Weights of a small GPT-style language model, trained from scratch on English Wikipedia.
Size: width 768, 8 heads of 96, MLP 3072 squared ReLU, 159M parameters.
Architecture: RMSNorm before each block, no position embeddings, no biases in attention or MLP, tied embeddings, ALiBi, hashed n-gram embeddings, skips across layers.
Training: a variant of Muon for these matrices, 769M tokens.
Each number is 128 + 24 x the weight over its row's rms, rounded and kept within 0 to 255. Layers, rows and columns count from 0. Numbers have three digits each. The size before them is the row's rms in percent of the matrix's.

# q: layer 4 attention query, 768x768, rms 0.117, rows 369-383, columns 192-383
# k: layer 4 attention key, 768x768, rms 0.116, rows 369-383, columns 192-383
# v: layer 4 attention value, 768x768, rms 0.131, rows 288-289, columns 192-383
# o: layer 4 attention output (transposed), 768x768, rms 0.128, rows 288, columns 192-383
q369 097:031096101125109112191118136106180110102105110114126113124157117134116128088105139124106136131112117162154125099072116150162149156107117148124099138122128102125108124116135098148131163165154163124053121096083108091107120145152105106121093141142121178165128120137152101120143107113184116127138151110115139136120112142151134106158059104137115145128174091145123113098120107110115093163144131141116101101126136130164130130135164127117115121135134113126119143121190162114137109126130130115109080140182106126064127153144122106126127109120133110141122126135103169110109133120133135145
k369 096:153180139105107122092090098099094122152116122109102155181141073132167158131127115095136131100110165096138122109124131143132174133113120125123169129102136139131140155143126135127097132112145106130175137147129138138142132132112092144166124131145163155102166108081110112120114165158100126125105121123163154153115106104153133163131186147107112089132111127095115107155129139133099100133145118097114129152175071134123105154130095183116140134098143118146178130137132165127172084119133118110121146109116175171142131116118216109137135133116125101142103137119084132119179135153171104158
q370 094:132167104138126138171141128122107099160168094143085115132112145085123134141142127150133100174114114122135102126096118073165142201099132168144138109105100145134173123118132124127071146151103103162160087085111118138142117108100122133178122106111105118137141133135145163143126146127144150142114181121099114118115175133157120112110135137100115101096105133156179127111135174149090133161119102132154143096096163146148131134154117136112136159128088104120157106159155116131117153128117144131153119132122187104126083115096124142130112140126106162112129155150170128097059118155149120149
k370 093:137139144146093104142088083117164099167124125110142151135129141141157075135135131154114173131134125095099153121132095118120126070133142122127135075114098133139102110143149157123170104110114145142157116133135134144136115112108089156119083101139121126148128104130116148122135086136125106139127120140122117125156094125130137099117123170135116127150108105113126152144118145149136092108098131173134081144115164091152093130169130131129108138139164126108165134133118133138117116144100109125133148130137131115143137080120090115098088080122166088121146087115118111144137137108102134125
q371 094:118143121140127097096138162131153135117130121115121129111177146116148135119136170145165112115157096126141127127121119104104136117091091092149115070146130137076130133143158126092149146168130088085102103143112147136166128163168105141105144136122129108139106171148134139117139133150122104120090120126130099120168117153113155116091145082140134131083120165117130132132105190100095149136109157118078140067150126119163120156173121140149109129139120128115089107119135072072117132136142121162072126130115114148115134083154164148099161134140148097151139175150095143124140126098140119105
k371 092:145115131134129139094123126138131141159119123112167134151129137099088166123145153142128104111085135110154093138128161131134129114167135139141162132103139122114132157122128159127165146145122122134112129142136138111148113123159084110132147076080184113117155095118172143160063154137126104124137148121158115152131128147099113129125103135125111110154115102095086117165118154119121148152127110157167142125133111132105138107113156095141140177113127106125114075127119136131132118157121165109082102139086141146130168171087132123158149136123142183127140136118125145110099145119133097127
q372 096:122151127127149149127113107102130118136145119123096133154132135104116174132111137147132126123104122162131139131131119119155117160076107116114130135107176123112100139123150094120177147131144141108134135114125121087118106156112075121142142089080120156157132096134115111108165156190112116109120145152135091110100114094127094135138131130169130132140156118138178062184170155155149155125158196145124132147098157124137141164120148140149109165149147141130105145154129141122111146094127154181087134142125139121120125130139165199151106138170113132129146140116124127127114082146116083098
k372 095:146111149133129174161127131130104128142158118100119099102151134093119134150150109122148170113115101128159178172158132165110127087131102137175137161140109136150131142117116143103110117124095132144118164131101140119117127130104102139141127099120125117145147140116163119109100124132133146129116120154141126136161093119131072163107108138115122132120122104126106146116096142114105141129168115131141105085137145140157113088124098141149200134104115153110157130142193122136138127118106083179193105105113107143092121145117103110152129109103103102071112161155112163100150169081161141169
q373 093:146132118125116113168148174153113110089130144118182144134110133174137136083127154155128141125092115102144128119129176141179152193110089109120110115112130107140098144125099153132149116174070116118161129121089139118122141145132176148153118107158096138129129122092139128131158139101140111134102088080139122150171108132094103138136129171092125171153158123137139142156124143104129138168098144082091129095119140155124132121145122075130152104121133128147117116144127133121089099106154074117154105117123124113104096113148154121143139118119157141105130101122136139163122148132161142117
k373 094:204092137110105124132113108083093125104088150153103144136133137081137168162142117135101113115120140096095108110143094158170163056119167146143145089158098107123135112136149144078121174149127079091134105127152145141131126099141123112122153139135125155111125204166118180160098154159118116142121111129092116169101105138144146134119111103100164155109123127100164140169117114133108114149112122117172145158124084148085121112126099166130120151104116111101180149129127112127117105127129101166115207135105142147141168131122117093100107127131111133169164188115119127161147101089123115103
q374 097:139110104128133126123118122139129131124172094126106164134137144138134112134122133102152124138204120083123142095138143131123102140173168124105123085120105127139098162083137114133103089083135116131156115132140130105147174144123126118149131173116162145129141160151088140135121118140117138100111131123122121116169148156128061167165141136117068138109118101115177119125148085179151137152089136122123171100091158099096115162165153154123136129121121135116130115150108112114121147140136124103169114132140121100134117144144137147106096190111093162132117131118102116115137123062107059137
k374 098:121139156103149125167120115180123142112104145131144133127162147133125163140155142108135106104081153133086117151099110134096147146131112121143156157113109132130142084112142049134156094134088130148205157103102152115127136132124129154105138098078104133149120126134149141123146156150142103127185099130142121125147118159131145129078137086146193150161116159147142149098121063104122138140103163116121172118116112145116148114155134159097131066145106160164117137132131140149122146097090154100140121100113129156159136162083147103137151127110082146114137100113090137103107125129115130141
q375 093:153149155117125101178152106126093103099179135126117106193144119112107164132152076107131104106121129138135095130122111143153133148157085122158119134135112156135145105153107148182163108161139150116092089105135139131133111117118149109138128164140118128126144115112116154102132163153116151138181177144120136102136143114106164092144110129108127157136103109144132124130124176113170159157113138134132123111093123138114115148119124137108146125137134153083065120087057146119118135123128176134104143139142108093128114142083159113104131078114137096122134136083132111143117099117104127107
k375 095:111103138125131180117107137137121139124131141081161103122110107127138126118109162152130158096138151119179128148143110151153110140103173127136159116075166159137127146094148155141100137163145145140150137165116121142137127115119154144118091155106153111078109132189157136139106144166112116122114105113180142095115106117115164135139147119134089203120094133119129158109151106129152109100130117104127101126097123172146133104125184109152146115089142106125135128124135106117115103149136112127127136139106114144143137110151118138088101137110180127121105126120145128083136141147122114123
q376 094:177160152130138136139140120105143076134115129140114161133133117149143156127077112144109142134120097117146121128136132111168084135101139144165147090164138081128138108089081110128130123139140174151120147141125100150130143113094114137140117132111140090114097132184161150114113075148133160101127162119117173135111113125145164160126152107104113105143164086108159137164122156186098103114125108160094116153073128154135109120134156122126147123117104144106151121128133143149156130134161160149092130112180076142114139107146158081076143107174122095165126158150160108129147121098152130132
k376 095:103096163116161145178105150117160170134104101108130118088148092154111131162117151144140153157106155102125125120089139169096164153143125138131088135146112151141141134118147120135160102123084151109143152166118145114126104120127165120162108096171173115165103158110164120099154166138138136153104183094176086151151116116116105115092144169164127132112104179157108128133145137099188158164157118150129132086125143170129141159131143136160121082144173106094144142167130150111141135098166130067166135122141166148131136149136141083176152142136119154092103171141130121094176152128189102162
q377 098:156082151096152134121128145142183167123097144142123140159167079122125139119158108152106119119136147179087160140151102146129103168097136163087163157122139120146089151143139111152121122132143137128132191146163133175140158130139089110115122116145089125137143089126137119120132177104105108121147157135152120176123176140136099125147133130106138148115134087123136116089101096178160149137090133164128132096102130151159182118140113127124171128143068115129133112108120193107167125162139110150103133138160151147093126180114116128124104152079156182146135145144102128103184131164165124076
k377 096:115131129146170128136133135125124134108153110145150166112130140119176122117081112144134138153103126126137140154112155136133121110094146134124098148111090086118154128129123118087119052114145115121150125090146169119108093126170127132124100126088135143139094165160154121115144101115105127111144150154119112112104100173126116116109110141162157143177170126128116156058099115124133142128122096145131114176130133129128120159117162136125105132132106114079152114130138138183150107140101154153150125138096162138177116172117135126150123124117142105140151126113135113136102119100104128128
q378 096:146128131136114135132088155088125104138158168118079168141133157168113136147141120122098144128154109148117139133122165155119136099110119115140117062122129126194079146119106149125068139105136120121103130116126119092110116118118124095131152122133135188170120130120112138150099132120132159137142150123164139152146140125093135107108130127181099092090125118113098143124135110088133137126127131122206110184088142139104136099112145107082141125118147139080094117138131130133100161123121125198144128107125103131205134144145157075130147113147103113119134121109127117137104075087159121117
k378 095:110157197144109104113133097130127103110117143125195109105147122111125181149088162130142086112101123132121121106110135134099107130112139122149134179164138158117158142106127105095150132110158128154172175097156131130135139133165140171074109106111145080097114106133163081135139091131081112125113153119120140157129175137172107144082090116057126112133098137074166094093137132128153107111080093131163143135122135124136137130108080125148120139155128092106146156141123131146126133116106174122152132122143107159092129110115149163093102111118076125141119130106092127087158126125116152133
q379 098:152129146122145117168123142165096175125123117102098095145135106108101096124153173152162129143128125134113139178133168088147129134139083124119149098116135109130114110136124138158151150163168139100154135129118169120132110107097127098122109099109136132114158118116094100093108134135168089106066108107133150131138133142158148149105123141094156131181133075144166119171127131141136086105119117169132093110170124131157190160159173120111149122142170123130142113095101117135126139133145140126126136135121131132064124108122162123139102163131140158151134106122151126105149124139131157107
k379 097:068093149167103094128103117115177106158126134124064150118131140075126141114132131103127105126128131177171125149138157118114149079107164095145116100140136101133129122174137123149127156134151145150159125096131079142076173120179102141112146136167147099129169116107149109139166132130096144091139123110088090122115109111120117123112145132139106123105127103125111149158132139124127145117159154131102106135156122130112105091132123135137106112143098147108142130128096141150120111139131094146096128149162120154131129141127127146106120089117089101129141137167134105110084123111118144093
q380 094:106146156157157092086142109144134130104162087144164104130105154099152174135112145102156124123121159173139124107140101157100110147119144150153119136123115134140094119162186095102131159136110148159143151128110131130133151110088132138129115138153157107134093093167114139136077113115155153083109116183110151070112176143158144096136149129169140103118127115131120123117142125127107143146127139146085117123101122152132134121165153085144175123139121102074172156135158118134144109137118109043143128142133128118108069134103173113166166081091113139103126139124126140153137118153107097200
k380 094:157100122130117089145061124118139115099121164152110183155165138128186128149135171119141125136125133076149140114105106151112165149167092078146127140119152089173139129171132102163100130113125151122128126176131117147064146148103146112108146109131122148117132117099120143138121155128138100149118076137135115160146122129147137068170105127146113136116144138138131089106134122131082085115130165157126098128118111147129158135162155132125120094131129105111118167129123145107123146149118110105134093081111120104131204145118095145116106151125154125123139155128128143139148185077089144117
q381 093:099139091158132139149175122129118118135074150114093143084147137145154157109147122075165114146075130093136121139122147127150124110145157144133110189094102124148150136103131114080090105118158135115101158135169106150141144113086146143172124090134157077125113141122137129134072120121124112120129113105153187157110097127148104108127139158104157139158093138100119092150127108146111141107173152090139153131113121120143111104166125139159115140101159144195138147075116109104136147121131113093064122099102130129130155127112155122141093155151128123096132126123137152139199104148135159111
k381 092:134157144123137078121138107132121149138101130106142122142124156139116126119125154170158124138125114107119141123110088136150100131112161116124131139114162160154102106143137110093142122138157102086115170147140106142090130091162141124125124139128050126109121140138070096152131140133118161126134099172147109133121110098097146112092141131121135139111165127179145133130159118090158092124161138098099122101148192109125087138104146136118151148144129150113170146175141134127110102156154093140103097145131138119098142131180101116126140113111147142147090086077111135132097128151100143157
q382 091:147156139137112099128103135129135094151104106102125117129130113105119124124116132177145149100112085143147127123120135115122115153111078156129157120111126135129103142128092113177157121144152117115144132113098115168140113145112173176115126133099097095135117166132144111148134134113139140104145154149118119149155125159127106141111140153097136123112114135117111160113136125106135129150153109124140130130105114119138146113122120117111124140111132134123122087068147105127106143128172136158092136138117157118136127145119113114141154138132173117105101122135112156059110119079130143151
k382 095:093126132130118153139123119130122134130147088155101122116157125135127183121123100141137104131153132115153109121088091097140135158131142157118137140145135116111133122132157085110086120126142137148144136131113116108123107129139161152151169138171150156151129089178128144136083139128111138111128140138166143127094111119160149124093152157118109112139130114122136122151124074111097115151126138169111134145179071136074097139127116097145163157128105098102123149140119121124186141113100110152134117152147065122138147094100125118077134091110138144124139192065131129131114112154069138131
q383 094:141082129148141164145116136153127098182163156123129143129116099150149111130127133110100116131158085130121074125141136115134149121163099125131161144147108140114124105137121103110102112170128175131142156135111084141108157144127146218121084107178146109123082126143134126132114128118141123143145165171113134075120157111131117129090105141168099086122110158147110090127167114174120127133129107085130113108101101156140114133147132109123152107072086155100118160135127087142155105109147126155135145141115135149153122138151109158111068144120106120135111134121108111133116154162119161098
k383 094:108137133129136154104156083103142131132118107155134148146142142141165121081087102109122117108096130140090133164065123138157109113096139132129110119137208135133123143106146098104168129173129127093126140082123142133103118133124101114157129094115152175153082108156086141092142156175154131178135144113148107122143137114121135103153098146156179125150120100136114177119097130104129095081089137158148145124089120051116128079128110094146118118173138138103092128108135126115113172131125098118119140138130123118097109173152169117129157140144092112084080167135144105111209153148113147138
v288 104:124163132113122133083136075141149119130141099097139120112128150082098107128170131131083086137139154097137137148141153127136150091148129153121181083098118122128087114085094154081161107080114085123116131180143100146121137161172117142126157131103156137130145124121120117092161122126071123136171150118083139165153089114146153152156158126134101137083131138168131102123171183088134124157151138151144152122117123100127125114130155157119140127137137152120154120108143143143167126145088102121134100129142161143086137132115116126126147096155107097152116152092132113108106162117127132169
o288 104:124109153160150141152099111120134140160122137118113161112087111102119117126130119103137150135129085127149129106129110157162147148122118139136132158133159126116188155129113152123136135118166098147131164133142116109104143089136112208144105122108097092154096127133185127146117141140095147113135149114131123123165135127134119107099103112131140123154108100118131148159122085121156129148084128122103164150086129131106138089134123122139145095119122122104108168121106126113168096124127117150092126169105163146159119155140123131128093133093092130114113178132157110133128110146130152143
v289 112:124100099143118120129141166127124171126159111113158130131123095119160092109143111150121149108168132133158120141101118136127114111069107141121125150179153149176151161108106144133120130095171095097132107104137137128120163117136112173084107151134109139113150133160109090123156110088125110112143150135119090160097143167134155113137102103151122145148152136157137127121141166117110135156159121156114086114166129142138056087151161121148146153128123143113136136176093112087207106185107126134101155110083134131158151127121118144147136132174112092136080141120113107130113138144147063092